{"num_hidden_layers": 9, "hidden_size": 224, "num_attention_heads": 4, "num_key_value_heads": 4, "head_dim": 64, "intermediate_size": 896, "vocab_size": 1024, "hidden_act": "squared_relu", "norm": "layernorm", "norm_place": "pre", "norm_eps": 1e-05, "positions": "rope", "rope_theta": 1400.0, "rope_fraction": 0.5, "qk_norm": false, "attn_scale": 0.125, "bias": "all", "tie_word_embeddings": true, "parallel_block": false, "init": "uniform", "init_std_qkv": 0.0451, "init_std_o": 0.00994, "init_std_up": 0.0451, "init_std_down": 0.00531, "optimizer": "muon_variant", "learning_rate": 0.00738, "lr_mult_qkv": 0.4, "lr_mult_o": 4.0, "lr_mult_down": 0.7, "beta1": 0.9, "lr_head": 0.00813, "max_grad_norm": 2.0, "warmup_steps": 200, "schedule": "wsd", "decay_fraction": 0.361, "decay_shape": "linear", "final_lr_fraction": 0.0, "batch_tokens": [16384, 32768, 65536], "max_seq_len": 512, "doc_mask": false, "z_loss": 0.0001, "train_tokens": 237300000, "max_steps": 7565, "dataset": "wikipedia_en"}
Each number is 128 + 24 x the weight over its row's rms, rounded and kept within 0 to 255. Layers, rows and columns count from 0. The size above them is the row's rms in percent of the matrix's.

# layer 3 MLP down (transposed), 896x224, rms 0.055, rows 284-330, columns 64-95
size [ 97 106  98 100  94 100 104  97  93 111  99 102  98 101 117 103  90 104  95  91  93  95  99 103 124  94  99  97  92  94  91 102  99  96  90 100 100  95 110  90  97  93 106  96  92 102 104]
[[ 99 155 136 136 180 101 143 148 106 100 119 128 157 113 106 164  92 159 125 165 100 133  96 150 165  99  86 155 125 153 161 131]
 [135  87 140 143 143 151 121 153 141 149 143 124 132 124 168 136 135 113  72 142 151 102 143  96 113 138 128 112 158 120 134 150]
 [136 107  99 119 118 111 184 168  96  96 126 137 112 122 127 164 110 116 143 117 119 143 164 126 144 138  96 123 140  93 145 154]
 [151 171 131 126 141  99 187 163 143 125 102  90 153 118 140 128 126 123 141 109 137 144 105 160 149 116  78 108 116 169 144 119]
 [162 152  88 118 112 115 114 166 118 117  96 122 120 125 154 100 125 140 108 143 116 108 157 135 123 137 156 152 114 103 152 133]
 [158 130 147 120 119 126  98 155  91 104 157 151 124 182  90 153 138 114 143 152 144 125 116 127 132 135 126 107 102 145 129 113]
 [105 107 120 135 146 137 128 139 111 102 140 127 108 132 109 131 127  81 139 123 140 129 142 143 145  93 123  71 125 137 152 136]
 [140 102 153 137 154 141 135 156 103 146 161 141 109 129 140  94 160 143 112 167 137  90 172  72 104 137 126 121 116 116 142 109]
 [110 101  76 124  85 146 113 149 128 136 154 165 151 147 115 181 130 124 166 159 107 161  99 156 125  86 105  80  84 158 126 103]
 [125 111 111 128 137 140 190 165  96 122 123 136 136 160 171 154 172 172 172 161 115 103 122 149 123 144 168 160 126 145 106 144]
 [104 104 160 165 164 124 131 105 113 145 158 142  98 132 109 136 106 145 104 114 130 124 112 101 120 114 106 147 147 172  82 114]
 [151 133 125 128 130 109 149 129 186 127  97 127 106 105 121 124 126 115 113 115 111 110 150  93  96 172 172 158 162 118 148 139]
 [165  85 115  77 128 132 133 139 118 140  65 137 121 113 118 124 105 153 151 123 108 105 113 117 153 157  84 141 149 119 149 100]
 [123 155 152 147  87 139 180 123 118 101 129 139 119 147 131 160 156  81 133 157 134 156  96  98 113 127 101 147 137 111 152 124]
 [154 110 153 150 117 134  95 157 116 112 151 191 138 143 133 116 110 127 124 136 135 165 177 124 144 137  54 103 127 157 132 154]
 [152 108 158 110  61  93 110 124 136 114 111 114 139 157 154 106 126 151 124 123 129 129 172 127 122  63 138 138 133 164 145 141]
 [132 135 165 126 109 126 126 131 102 134  95 115 127 115 113 148 133 116 146 166  97 162 146 116 159 125 128 105 105 133 143 138]
 [116 123 123 122 132 120 101 185 158 148 180 113 168 167 141  96 134 127 149  87 141 147 124 111  81 145 102 108 143 163 147 142]
 [155 113 104  99 120 100 129 125 107 101 146 122  95  79 189 116 145  75 159 126 127 168 121 121 103 148 108  88  73  95 101 130]
 [101 109  95 129 105 137 132 129 102 114 169 142 169 116 132 117 104  97 112 142 123 155 118 106  97 112 151 144 154 153 112  98]
 [132  56 187 139 123 171 167 115 143 117 171 136 128 123 147 119 122 136 109 150 116  96 163 113  86 124 120 107 124 154 146 115]
 [143 139 126 101 150 114 107 123  94 137 125 102 128 124 144 100 153 158 132 137 156 108 125  81 120  70 139  90 125 169 126 136]
 [123  89 128 140 110  96 124 139 141 117 145 123 186 143 150  86 144 130 120 155 136 142 121 127 169 134 111  89 120 111 134 131]
 [108 151 127 127 126  85 129 130 145 163 161 141 102 142 156 118 151 167 135 110 108 152  98 113 130  94 183 155 151 143 120 140]
 [113 119 135 116 104 151 171 166 118  76 118 141 133 145 148  85 155 116 112 122 139 171 146 135 132 129  93  90 136 117 163 124]
 [116 127 116 104 126 118 153 135 106  83 130 172 120 110 149 109 126 152 140 120 152 121 102 180 137 124 130 133 121 109 156 125]
 [124 175 111 123  88 146 140 142 145 132  92 123 100 136 122 109  71 128  95 121 103 157 134 150 134 124 159  80 140 112 126 132]
 [123 131 144 108 151 150 133  99 134 148 166  93 133  99 138 136 173  97  69 156 112  91 105 112 121 174  90 157 144 137 152 122]
 [158 135 164 172 118 143 136 189 131 177  98 115 127 152 155 153 114 139 118 129 114 141 142 142 160 160 114  94 157 115 155 116]
 [105 130 116 140 157 116 115 128 149 161  97 148  99 153 147 139 115 110 129 199 101 122 154  85 137 114 144  76 140 119  97 151]
 [ 82 150  79 142  98 128 148 112 133 161 127 156 118 163 133 110 143 107 123 141 136 114 145 121 120 125 118 103 104 131 110 150]
 [146 173 144 122 109 118 123 147  95 113 100 121 116 139 113 104 156 132 117 154 152 140 126 124 145 140 115  62 130 160 139 158]
 [121 133 111  67 124 115 143 131 111 127 133 126 164 113 136 112 152 142 136 115 138 114 137 145 127 174 160 124 195 130 108 157]
 [173 165 107 122 127  83 126 132 136 161 118 125 181 136 137 120 100 139  82 123 165 139 131 117 154 120 103 148 170 107 121  91]
 [109 143 155 111 118 193 122 180 106 160 115  89 125 163 124 146 138 109 141  99 149 136 115 156 136 102 103 122 123  99 118 107]
 [145 144 127 149 137 122 118 114  44 140  89 118 143  62 111 126 134 102 139 140 125 130 160 165 115 146 107 111 135 107 141 131]
 [167 135 140 134 168 108 161 141 142 130  91 139 142 127 125 115 140 126 145 130 104 110 131 111 124 128  61 117 120 149 179 109]
 [135 133 121 108 101  95  76 115 114  98 150 138 132 143 150 116 160 116 153 176  95 142  95 149 145  74 103 112 159 110 140 152]
 [113  95 126 146 142 127 130 123 112 130 150 136 122 122 149 120 102 106 134 115 169 137 147 151 124 124 145 110 161 162  98 118]
 [123 119 112  99 118 119 176  87 156 111 138 144 167 147 111 148 145 147 125 145  90 195 114 143 110 107 133 140 114 138 123 127]
 [ 77 129 142 115 143  90 192 128 133 108 103 106 109 115 111 108 150 140 151  95 130 117 114 167 145 129 171  92 154 125 132 187]
 [181 121 134 118 111 127  65 125 106 186 114 144 152 138 101 145 132 145  74 122 141  93 175 131 161  94 120 109 175 110 113 119]
 [151 130 123 127 149 132 146 142 133 177 148 132 163 149 159 144 130 132 122 126  93 140 110 120 167  91 120 102 111 102 194 144]
 [107 150 121  69  99 145 146 139 138 121 143 142 127 122 110 115  96 144  86 107  65 131 131 128 122 132  96  94 113 121 136 148]
 [153 149  92 115 121 154 125 105 143 137 148 121 134 137 150 112 132 123 111 137  98 100 165 134 135 103 130 114 158 116 180 131]
 [149 147  79 143 152 122 157 128 124 104  85 142 135 125 148 138 144 103 144 110 128  84  98 103 119 134 148 134 137 123 155 137]
 [137 151 141 170  88 104 219 144 140 112 145 109 126 138 135 109 119 149 122 125 143 113 120  76 164 117 129  91 107 113 164 139]]
# layer 3 MLP up, 896x224, rms 0.167, rows 285-330, columns 64-95
size [ 99 102 100 105 110  93 107  94 109 103  98 101 108  89  89  96  89  91  99 100  95  95  98  99 101 107 104  91  98 100  90  98  98 102 101 104 104  86 109  93 100 106  94 103 100 114]
[[101 154 154 115 140 186 135 128 144 166 110 103 143 156 125 157  97 157 127 145 105 155 121 122 148 172 156 119 133  88 150  94]
 [ 95 115 146  91 124 104 153 133 120  87 110 105 142 115 126 133 130 152 130 146  93 153 158 122  89 127 139 128 134  94  79 148]
 [111 131 177  98 129 135 125 116 118 154 158 133 175 109 116 161 169 135 112  80 132 119 131 172 129 101 161 131 135 142 134 127]
 [119 141 144 121 116 107 117 146 141 135 128  96  90 100 102 168 133 107 142  73 104 141 141 161 125 114 152 117 147 166 130 155]
 [ 81 141 118 155 153 109 126 170 144  90 105 144 117 119 133 147 134  66 118 135 101 137 162 147 123 142 129 126 147 113 106 114]
 [ 86 139 142 117 144 100  96 167 108 123 116  98 128 183 133 133 129 114 105  94 111 146 121 162 115 138 101 176  95 138 113 113]
 [ 93  88 125 130  60 122 152 163 113 153 114 130 133 134 110 129  87  87 101 146 105 121 104 137 138 145 128 124 108 122  89 107]
 [110 111 136 158  83 124  89  79 105 117 156 152 167 105 153  99 105 140 163 115 112 139 116 161 160  96 141 144 138 145 156  88]
 [166 154 136 150 129 114 146 147 192 143 141 108 124 142 111 180 131 147 102 156  94 155 132 128 122 182 116 116 115 157 129 138]
 [142 153 121 178 157 144 122 112 121 121 146 126 131 171 152 137 158 124 120 176 124 107  81 109 107 108 134 128 100 160 154 133]
 [135 111 121 113 133 132 129  86 114 144  71 163 116 158 129 167  90 103 144 112 142  96 145 132 128  86 190 139 123 101 124 122]
 [175 108 145 148 141 115 123 154 129 126 135 130 108 170 144 110 147  92 138 162 105 129 120 179 142 188 107 135 120  84 148 133]
 [100 161 108 159 142 141  99 126  97 137 138 153 169 140 123 117 146 113 128 147 109 113 128 124 125 165 171 140 102 143 132 120]
 [122 159 158 126 110 170  94 140 116 155 129 129 159  91 110 180 145 153 119 119 145 121  99 103 129 129  88 131 134 145 143 100]
 [127  98 112 144  94 128 130 116 100 147 100 148 133 129 167 123  83 106 127 146 102 143 112 118 143 153 105 135 185 128 113 102]
 [122 115  99 159 129 154 124 101 102 126 133 170 110 156  71 143 126  98 133 130 167 131  83 118 132  75 120 124  88 115 105 155]
 [123 141 163 132 169 104  93 158 139 151  99 113 126  97  66 148 135 112 152 141 143 105 109 120  99 132  99 115 147 108 137 106]
 [132 144 103 129 115 116 119 147 121 131 127 152 130 102 121  97 148 153 100 148 126  94 119 113 183 154  91 113 149 128 101 100]
 [135 174 128 126 125 119 102 131 135 124 105 127 135 170 118 142 137  98 141 104  71 113 120 112 152  88 135 143 110 155 129 135]
 [124 117 104 173 116 155 138  88 147 152  96 121 164 118 135 135 125 168 136 122  69 131 118 138 155 135 144 165 139 125 152  97]
 [111  81 137  98 167 163 140 121 157 128 127 135  97 103  93 127 106 143 111 112 114 117 136 131 147  92 111 142 146 163 177 142]
 [101 142 158  70 124  93 138 168 140 138 126 129 133 111 128 117 132 180 163 110 123 153 113 138 158 141 142 147 154 137 101 151]
 [126 119 141 104  91 103 161 100 133 122  91  91  98 143  74 143 125 148 125 158 128 127 110 122 128 132 117 119 117 143 153 109]
 [154 103 125 101  94 122 125 163 147 149 130 152 128 140 131 140 117 101  80 161 133 132 124 124 138 134 141 156 117 135 132 142]
 [140 136 118  88 112 134 168 138 117 146 126 156 175 119 132 106  72 111 163 103 105 109 103 144  85 163 142 177 107 101 143 152]
 [149 119  63 135  92 153 125 137 150 135 135 107  96 118  89 116 129 123 124 139 154 119 114 143 146 140 110 113 127 145 131 125]
 [156  69 118 137 153 161 102  97 167 135 139 116 146 141 146 162 155 108 119 113 147 119 133 144 158  69 134 147 175 151 174 151]
 [ 57 144 105 108 126 122 118 112 141  82  97 139 149 151 137 102 131 137 157 159  84 139 165  94 122 148 184 109 130 130 111 138]
 [104 150 123 139 155 125 175 126 113 130 157 141 128 141  78 146  97 106  89 128 101 122 164 126 113 119 164 102 132 123 111 113]
 [183 138 129 103 141 119 158 118 125 142 144 125 190  91 108 113  91 153 115 169 133 120 132 142 139 129 114 127 117 114 149 135]
 [127 115 133 185 121 149 107 170 135 120 149 131 138 129 110 114 137 146 127 158 102 139 140 164 125 112 152 100 158 128 148 116]
 [119 139 144 141 106 178 177 118 181 171  86  93 148 116 135 101  94  71 100 124 107  91 161 101 105 122 109 128 144  98 140  88]
 [117 144 122 148  92 106 118 135 120 118 121 100 173 119 161 169  99 122  80 136 107  93 149 126 129 130 153 125 140 130 113 133]
 [ 75 160 107 109  78 107 128 104 132 162  97 130 119  81 137 156 111  83 154 127 143 115 113 165  90 115 133 166 137 147 147 149]
 [106 174 152 125 172 143 121 133 137 162 117 137 131 118 136 139 126 131 110 103 147 138 142  65 105 127 130 107 134 131 151 100]
 [120 154 185 146 138 150 118 138  94 121 164 176 102 133  85 144 132 154 136 143 108  89 127 146 142 141 110 172 135 119 101 140]
 [165 153  89 130 128 111 109 134 105 109  88 143 100 125 125 121  98 110 112 138 140 136 133 133 123 103 119 187 124 127 119 118]
 [133 143 125  98 129 166 137 106 119 150 158 103 101 120 111 118 107 107 150 104  60 131 105 146 120 143 165 101 126 124 117 114]
 [ 89 121 142 108 154 123 119 175 117 102 123 127 127  81 134 134 121 103 167 130 105 140 139  83 133  94 164 177 152 122 155 108]
 [110 179 145 111  99  98  69 159 111 118 108 144 111 113 113 109 116 128  49 163  93  89 125 150 149 130 123 141 150 128 124 140]
 [125 214 137 141 168 133 153 161 146 146 136 146 145 137  92 158 133 125 116 124 109 131 125 113 134 115 130 121  96 114 132 114]
 [170  96  81 135 106  97 121  96 117 126 138 133 106  84 111 145 129 128 103 143 133  96 139 151 124 112 118 120  98 113  85 142]
 [125 122 146 129 102  97 148 154 123 155  95 110 106 149 122 147 206 120 133 159 157 164 121 149 119 141 144 121 145 171 129 103]
 [147  45  88  73 127 133 109 127 132 145 123 108  96  96 158 162 145 106 137 101 108 148 155 140 166 128 125 138 129 142 163 119]
 [165 173 109 135 154 114 159  88 108 120 127 158 151 126 138 152 109 133  99 149 127 133 117 111 151 105 111 118 105 127 159 145]
 [127 162 132 171 197 189  78 112 166 137 142 142  77 123  95 117 160 104 162 154 127 153 144 137 122 132 101 115 138 115 139 115]]